python train.py --num_hidden_layers=12 --hidden_size=576 --head_dim=96 --hidden_act="swiglu" --qk_norm=true --attn_scale=0.102 --bias="none" --parallel_block=false --init_std_qkv=0.0161 --init_std_o=0.0161 --init_std_down=0.0 --lr_head=0.00583 --final_lr_fraction=0.0 --train_tokens=615600000 --dataset="wikipedia_en"
Each number is 128 + 24 x the weight over its row's rms, rounded and kept within 0 to 255. Layers, rows and columns count from 0. Numbers have three digits each. The size before them is the row's rms in percent of the matrix's.

# layer 6 MLP up, 1152x576, rms 0.0223, rows 326-340, columns 0-143
097:108107089139118113131136132163133112157129091143124180145131101140122059139092111114132101152132114087109094147128103101113141140117127085147119107135109151146092107095118129111150122124120123128165138100085166142094139124127147162112091117114102174120196136110113113099138089170098116146158112056128117112110138145147133079082141101118109127122099097122138124127144102118111132136109157154139132149117135151098132131122122074133160
097:127132144079085108111138161134101112113130161130153146118140103087155123152095122114128101138090138126079144056104125162090125155144147092134132124125132130110111120130166074132127118154166134096154093125155114139136127131136136145192118054116122140112126163168111135172093170147127097150131109124087119145147167099172125138104099141123122087121145113121134129060096149144152105094104152096133164116113123114132113149171140137126159
100:122172106135102147108122139124124119167132096128091148144165106125108095107110154091094129129105118117145166126088167154155130126149141143144111121106112180104073145157118147111117127161107156137160141148116075128140135137117146107121080167135161108126116101156137119131200090122133100147127147134096117145106102133100085116134148136137099121114091193168169099150099113126167107178200133133152071131112119128134137144071103099182125
099:159114113161128107128138113131094138124101143148138095110115145096156165105120152116196163141149110129109107136157130137150097133117078161182106141136113190158140113101136168126123117135158100141155097118090136159113141135124166096111125128118125150125131122136126131128099149140076140145146167167103125112121155120140134126091130163119131159147105121095104140122173137163136161116142153138100145126166117109116170141153096149132110
098:143138107151140131127129131162108123120148142154143177186120119160147097132129146115121128136148136129144140089132091118090161152112128124094130118083165150129087143169086115095128147150112165175137078117106141139090115149136104097119131139139140161134131127158083124138158136103139124058138132158114158100094096146139116092106085117131126124108098116097113165165089163170080121114124136090133147107137115116102172104085131156108162
103:139135127138110157119130106114150140136103122172143144098112114174104102086144141102149106137089097143131126151128136140116101146135105157158147168130141107132137137127096180153101102137089094174163161114107124167159165112124112130127076156100094105109118063163135102135126142148151159138082121116117139138191150085153181181129134098103118112128107096119155159139131120124116134130131117110130153131173142184118138131073124141134146
097:153109157103170128162106137157166129185159089113153153193135108144138113121140123107098134177133113136127153089131181143069104085112109112142129155125155143127123138179101098105173111124112115137100128084174095138140147123142153125134113146137130112107127102156116140137123132107115145170138149128094144137130147152124125147146159071138175108135132171074116146123143136159107141102134142145167108116144133130093159119173117154171128
096:122153132157124132133087123147138150095147123111103106095158134131128114113115100172109123093090106093102162105150130109142102119144149087102143105134105125136120137143140123121149153120139120096065093113165127127152103123119107134134086169095123110154126131163076105136120138111128145064118118181168106109150143117159142154156153093149119156170095138103141151117160124117144156135124162130141074136139110106144115139131107133122099
100:096138105159149160104095167113104111097128132146146156111136119109146154104081124151093129128130163095188168138105102148145112117125125183135133139070161105117132139114140163173126116107107126142099094129125113120115094159141092122127147166127092146133159166112106122117142116114134100184124123111150123114133079123086127128126117096149130155107163159144100097151108154144128124098135129091143137115167106117133112135116124101105106
102:102117100167126125149148158087154123128118142169116105124156150112147136139152145118120138161094094128106170100133117073143141153093106123100172164162125150125153131149139163164129089094110146122153128098092109103160145123107116144090153134120106175166145129127138167138110125143132094104095126148136104101122158149163106115139118137117123083112100099129122125088168124099134163137122167161110126168144108154160151151122103145085129
101:139122083101116151135106122142135118117117139176106099077121153156095128134119133131148154096171122150145134132086112086147114162138140155141108072114118161125177135108091094129114128125131097129154120120108157118135170082083095114143131107146109078140111117159111140147148114122109117127094107180166093068138131166131157135148123143119171126106157169103117113117141083084138165107112123150158149115123130135118113155157130129121140
099:100131089196129125188068127123111134113120147114124154122132102112108102135084152165131077166171108149131133163132128116154149123133179125131080111197156173104074143153117088132153150142112156136122119174133115142106129085137127126113119085157103135109199100125125117157135094146139090124153130121129106108153120077114116130148146126124129140129076176132121124132126142123127115150124100156106138117151160122108109185153075145120132
094:090111097112105112126118144149132151168126099128096127119113082151136133154132154081135089126143171157125129130132140122129126096130160126151134110136104122117142125160108141140131111126173170119106150073135127128148129094115105113121123137111106100159185082151145107124135131145135100097140157148120164140069129091124153138148171145116120181110136157155094190128143153100144134099130098101140131137098128098146110123110155124134130
101:152151082117133159172150154122132151145108106106147123175100116146148126117118139115116127138117120144139104136114149124114185143095138105111125125088085107115133163113119082109136107145121124170157149143197114159118121182117122133161163122119129135115175139173159095136105103142094133192109135123141171093149132167168118147131161089125175119170123117119117132147131120124104118137139146142118137141171127110133106099176127128102098
098:114124140135112143094095144116166120104117160099159123084113129107147128101132107152138164119132152132169133060103154096102107121147130095093154108110104109147121127146126198122155126111139101131130154163146135089129138124102119163110147189098117124147130137157118139155122137108115102164142120135160126112134105159131129118117141147121125126128142132128175146119167106158118145111093135101199056132144148112124148103117090115132115
# layer 6 MLP down (transposed), 1152x576, rms 0.019, rows 326-340, columns 0-143
097:166115152080138132117157150141125126155174115175146114104100173162151149148150110113112141117149116177136120142103135145114159101131121165116156110124096127122160127116098115176138103134164105110125134166154112082101119108118068094141180176159143140118101107130147130149142135094148097119141152146141131137125162091142108095105125127133153114149133121143117167139141065103146134119147133135123101132129149142096131133129138080173116
097:100118165175099180128135127115132141130141144118137098096144132165084150127130149095129095126081064159136104142126113143127156153122151151134159109136136144146111136147112172134112188137124154103129170141140145084136102126109096135099140095087136144094149111104123155090105131152100144143159102126110127124102104153161120100106128121136153095147118128128066122162135083117128127104047115149167080130096081166137128093115171110150108
101:153149104137159110148167155087129120125142113124094119165126173096165169148166127127129143173142142044144177142094103148119108104140109114109071101110118166133090111152135142149132139140143101125127140143132101201077136107143156113132127127088128141079183136158084149129100127145110111169094074098141062147129117132162100106107098115123134123133122160105180106125140155124188130127111133160107105123119131097083126145126120123113128
102:148149124193136140071141143124117085102102120108126100137130117127122118101105117104153107142109111141121144137140155123142133143172133132132125142130120146129122111121105162102122132121104114140132134092105147146102101130152150084140127180130148135099125130099124169123085138096073128152100166134157137156168140135145135138145131160150097129138154178138147166114145096078123147115126080109120146124141119104123147181115142136127120
101:130128133115189118203130115137126118137110129124131129132146118145164174143114115117118152117164105167143126130153136190108110126098127139101127123200126094124126133152131150142145076136133153131107104134131107109147126113140144140134150126091104125106121134124141131158106105102154109178102118087113115103108115119114145115155153150088156120131137110111110125112146206128077176100154140123085098167161133152086108083135131128120154
105:117094105118087111121137173148152184146135113118154166097118115131140154105123111075073132148120149121100097122111105116099119135155121131122137137182106140152115126124094131109142150106161127129182122124135138142088161125177150144113167145090121140160163115125096145141124150110119120191140127139128135161143134133146133161098147167147132127172138125100128104070137107190087146116105074119148107146163126154135116094111112111103159
101:134143145082109112118128121114127113121123115131122076101138107165114153136127130155104103097141152136091157121139066130132139133152122193127106119136148140121135149228116126120170120096120163137124137091119138106143160140111143105157121131160099151084104151125173123153113128098136126049116157120129142167135148110139157081119106139124161154101151125156144108139138102103083127117117131144127119112100106111156108122174103147137124
094:121131183100139131159147102090098167108120160139095121124088151130140150103115137095104143133119109135122151095134128109122119123128127163139141086150096113142157116064114048151133173162118125113136146146125122097146142141145131115104152183145122140086085111142191180117151097126118128156154135105141159106117143143127136139165172124111144122136130133157114137149146109144150115114162136152127154131147090129118138142146141112066175
102:119132151138153077103131137128091116090136143142157109117162132132146108146116121167113115130130133150117117082165159121140120119120152115134124083153148149122112133113119183138174128159115141119145129147142092111116173104167094104138143158123107133136119127101106111139138104136133108194141153141156105145146116144144094169123146117143149109166146124079121140143109143146114118139127138147138112169154138128159203117113096177106139
102:128100133120161130129093119112104100116132114141086132119138146158123068156120089158102122110115119088098093140129155115093118125142109121164157159095117101125135125194129127120153098153131141140100102141097166118121129110113126122154121148118151120145128152127121140113126158081137136152170124136133172125110123097102103164119121147147150159142131130109076139160124066130107101149115110159130132131137124127106129147127133136141122
103:125120131118135152122142149164163138146129127107131150129148087112132097146175132117102080142139140133125099082106086109144109121076157148170120140112111122120162172145120168122148083149144144112154126114151127144125134154112129131099163123156138128162081120119101137174140151120162107088087129107155112124112174110161137126138096145160154090129138100137083160126122160154130120110136100107155125118092143199103111085106108133140080
102:128139136134130101116130149066109129144125120112147103123118136102099122135133145141123096152081115119122106121175127140183105136133154105136155090167145116103137125171116155110070107124128158066161117142167118120123101147126138117126147138114152118117129169107097104108156098116142090110127142108122125145122083086137148117080126139099114127152149136097099139124129103064171140140088132167118131134146112159057145147109115110188143
095:100146130129139188136137132150165154121125088110106123163095116139143119167116121159142153126137108170096138146146132123128134096161105101091111148156120118138125100090131122191112190157092089111106140103098124149113129078125157169160148096097091113128130112127130126129166156135151121118175139141130127163107126114131073113101118110156123098050132108122130122123134151140144160140148183096119194114138100149091127163114176130120121
099:148151210093127094098125096099095079132113104111096093148126131110126116110152101152135118081156066123135111148121129139135091125109139149103125102131125137141136113086131102127130159105142106154149115109120117128115112109149119097089145130134128124134079116101131088126110105117121145164063163142132085126175103119128144128153172140123128107151151142140133119102150092117137187131155141157165100128159108125110147141127107166110134
100:099131128164126061130148117135167142090122104128154122139113125094142132131125129150081165133101117101113077098085079107087110158125132142168119101146173147128113137140146137156124103144141140151103105118109093102143148139142121135114104124120127127158096116118124138134142166160102150136145120115139199121144154131102136143164128097129132128152130136137152120134104033138101145115105128132098126112111139101119160079156104152110104
# layer 6 MLP gate, 1152x576, rms 0.0239, rows 327-341, columns 0-143
101:114149128125157154124131139139119148142138096131107133152072063159109168146123121143155120146141135124117108169152114105131140189125094126128145163125134159109098121109118085130125121157149138122148084145151146141131098141139123151155143136144109107135131101108114119140102160137133065153105109098130164095109120109163142146112142129135112088082131115144128106124129161122153145133135128098113108161147146114116130135126138121160119
098:082180154121129129121152152084145144088143111103130114149129134157130119125129086141110127166146096154158180119136119140167114064133150083126098133130123106139144122102105115122138156092140125087107112144133151150136162120130077130098099134164170141114184136160117155109107157180147107138147151109133143140124133096090116119167123120103104156135140102116132114142136121145165133166069144100093157115114119120125109110145123114143125
099:124132110158166126154130132099100124136151150120118079123163103149155109095132165142127133140161154155152097064129134133123110157142148123108127150104151110092096130105144174132102163100157114127116140167112089120136151088081120135113124120124130088127164097138151121175121167090140086176136141116126110148172112087123094141163095134127114101102092130137118122094122164101100115119131114099101114140161132137116131126133135156138130
099:132101174112126137170137131151081130118116153159131173145132108147119102137106128151150163153123114125093156150123102117122120167108113137138120133105156131149119133137137110087112173116122154149119160162124111105132119191124150129120116135077148148117131131107115179088104127107161144131134125168106146140111137134128089123132169106119097110172123142112154151142134108084071140114094136104145190116162116147113140154092105133142185
103:097121087082118135140141102136104115146125134123131140131149121095146100117130120079072110162155140149111133147082111135087105084121141091149129152167099126104114146109110170115112157118099111118125124125112183157165122154121125142110122091123128139091164126140105078123109152146100152160142125119098110124108121125135183136107173106132137125126096130101130141139118132148065155105131107152099111150121151100143120094108100170158130
096:141109090109089126136090123146119125146107116121137145130108141101099139115123115115107149088129096073151108150141094082110169127113095122153126098116140116097147124130164138106111112124112132110114159098142129126158102131107089141140153149116107105125067146110139141120131076157134139124121137125106128130163163106077122108168127151112097161121096110142133143133140133131133106091127117109149143113143165135144095117103140128145136
096:089086100112126124132146107132119144125138140199139163089161136131112143140133120099141150144145134131096125128127112136124129102095153113133126109136164122129102153143107100098107128149131124174155127169118134136149138124096124121083100133156112102125098115147145126094158145141144120129109109114093170130077131131133101084137125136138136166145163128202120138099131085110148120140127162146102115114145139110103158111156125152103162
104:134106175139138159106165130138134141116151100098149162138141119136156094149150185107092088086149130132172129147149142081168109174052119148138114127152145160115169125139164157117181116110136105146126125099148136115161134094117181122151138136150114110130083128127166112127167101113143151126131143110141105146114125125116107130181132114120127139162119088139162132144195124132145135162178097169134106136187131111114130107153127132094135
100:161139159091143128113097112104132086157157125175114166151129124129104179153174099039145094134129102130166095145129138133126167125137166092106135139164152140147117156116115113140093096158120119122124163128120186130169131140160097129127166126129116124147141095125094123132117109139149107125104126136156155110143148138143150151164120191116102142087110110140150118083137101115116139114160133096128105167173112152120099150125134155111144
102:109121133148169107115108121132162102124148154141131109135123134105151135140153088147144147115161114116152120131095136116134087139145155139137140130124087129151087133164149140178123151089114129104108088089112099128150124121096117135178116076097116103174109124110116137130098160141077122140125121152150165165132087107108174152129142082153090126183117102094140109133109104142157121134159104143113113137180146078107184098176159129155132
103:155104131132129133133111158135162146093199162113094156096154123110125164162107115105079138110126132179105122141137115129110090110119103158147150165103110118136158145090113104139141118142098179127149131141158141127154138155115116091148109117160109083134118127171156166121139129117127159110133108129160115138118112126136135116131156142132129122104158154133125118143121129170129105069180159130183159129099105125193138159144123101159168
094:099133137137137105138137144113138081089100159111155137127130138088120119141130110153117150108159078119141114083129135177112119122148139146113140144155134107128131130096151118132116199125117097155133129100142119153153120106129121119157102149118115088099167137070140173151122108161115109128150112119169169116172162112166119136149100120141141153139133105131105140110089130101124170134134140177109112129150118084096110102125184098080169
097:134130100156153101139125159160119126150134096147156120113086120095109129112092111118130103129130106154145176152113136130140143161141169104132126092111104160101147136150147133122128140119125124133154087157116173135163129098137088163135114116139097166128144121112162125124148135077082077140111133115135085093117146140135155129076166146118123119139131124153186149109106106135115145099146117078108145096155122140131134111154114087119152
100:140122181073122131071134119127110118109163154096115120124121100136149111115128124106141155116108144114101171144119110114171132134150137172116117144140081087139115109128162133156119155112121125121109114146147135109095193156120162146128099121153164126110122141120130122121125143130120093112147124095156140118086166148163141119129135117113116148144126113058134104127149105154139102112129107167118117159150159115137130130124156100180143
110:110128135136158146175119135111114122149129119108152149121138087118119173123127135128109124152084119139125100122144103080114139122147151077122139111131151155121170076103094126109146126138174126183083134128140109113178140158104106126157131105129112113126114113155123148113105116127158113113117122154126117104159116097100131158131137117146086122141110142144124149163131138086117119133131128164134143066110108159114155064141111117129154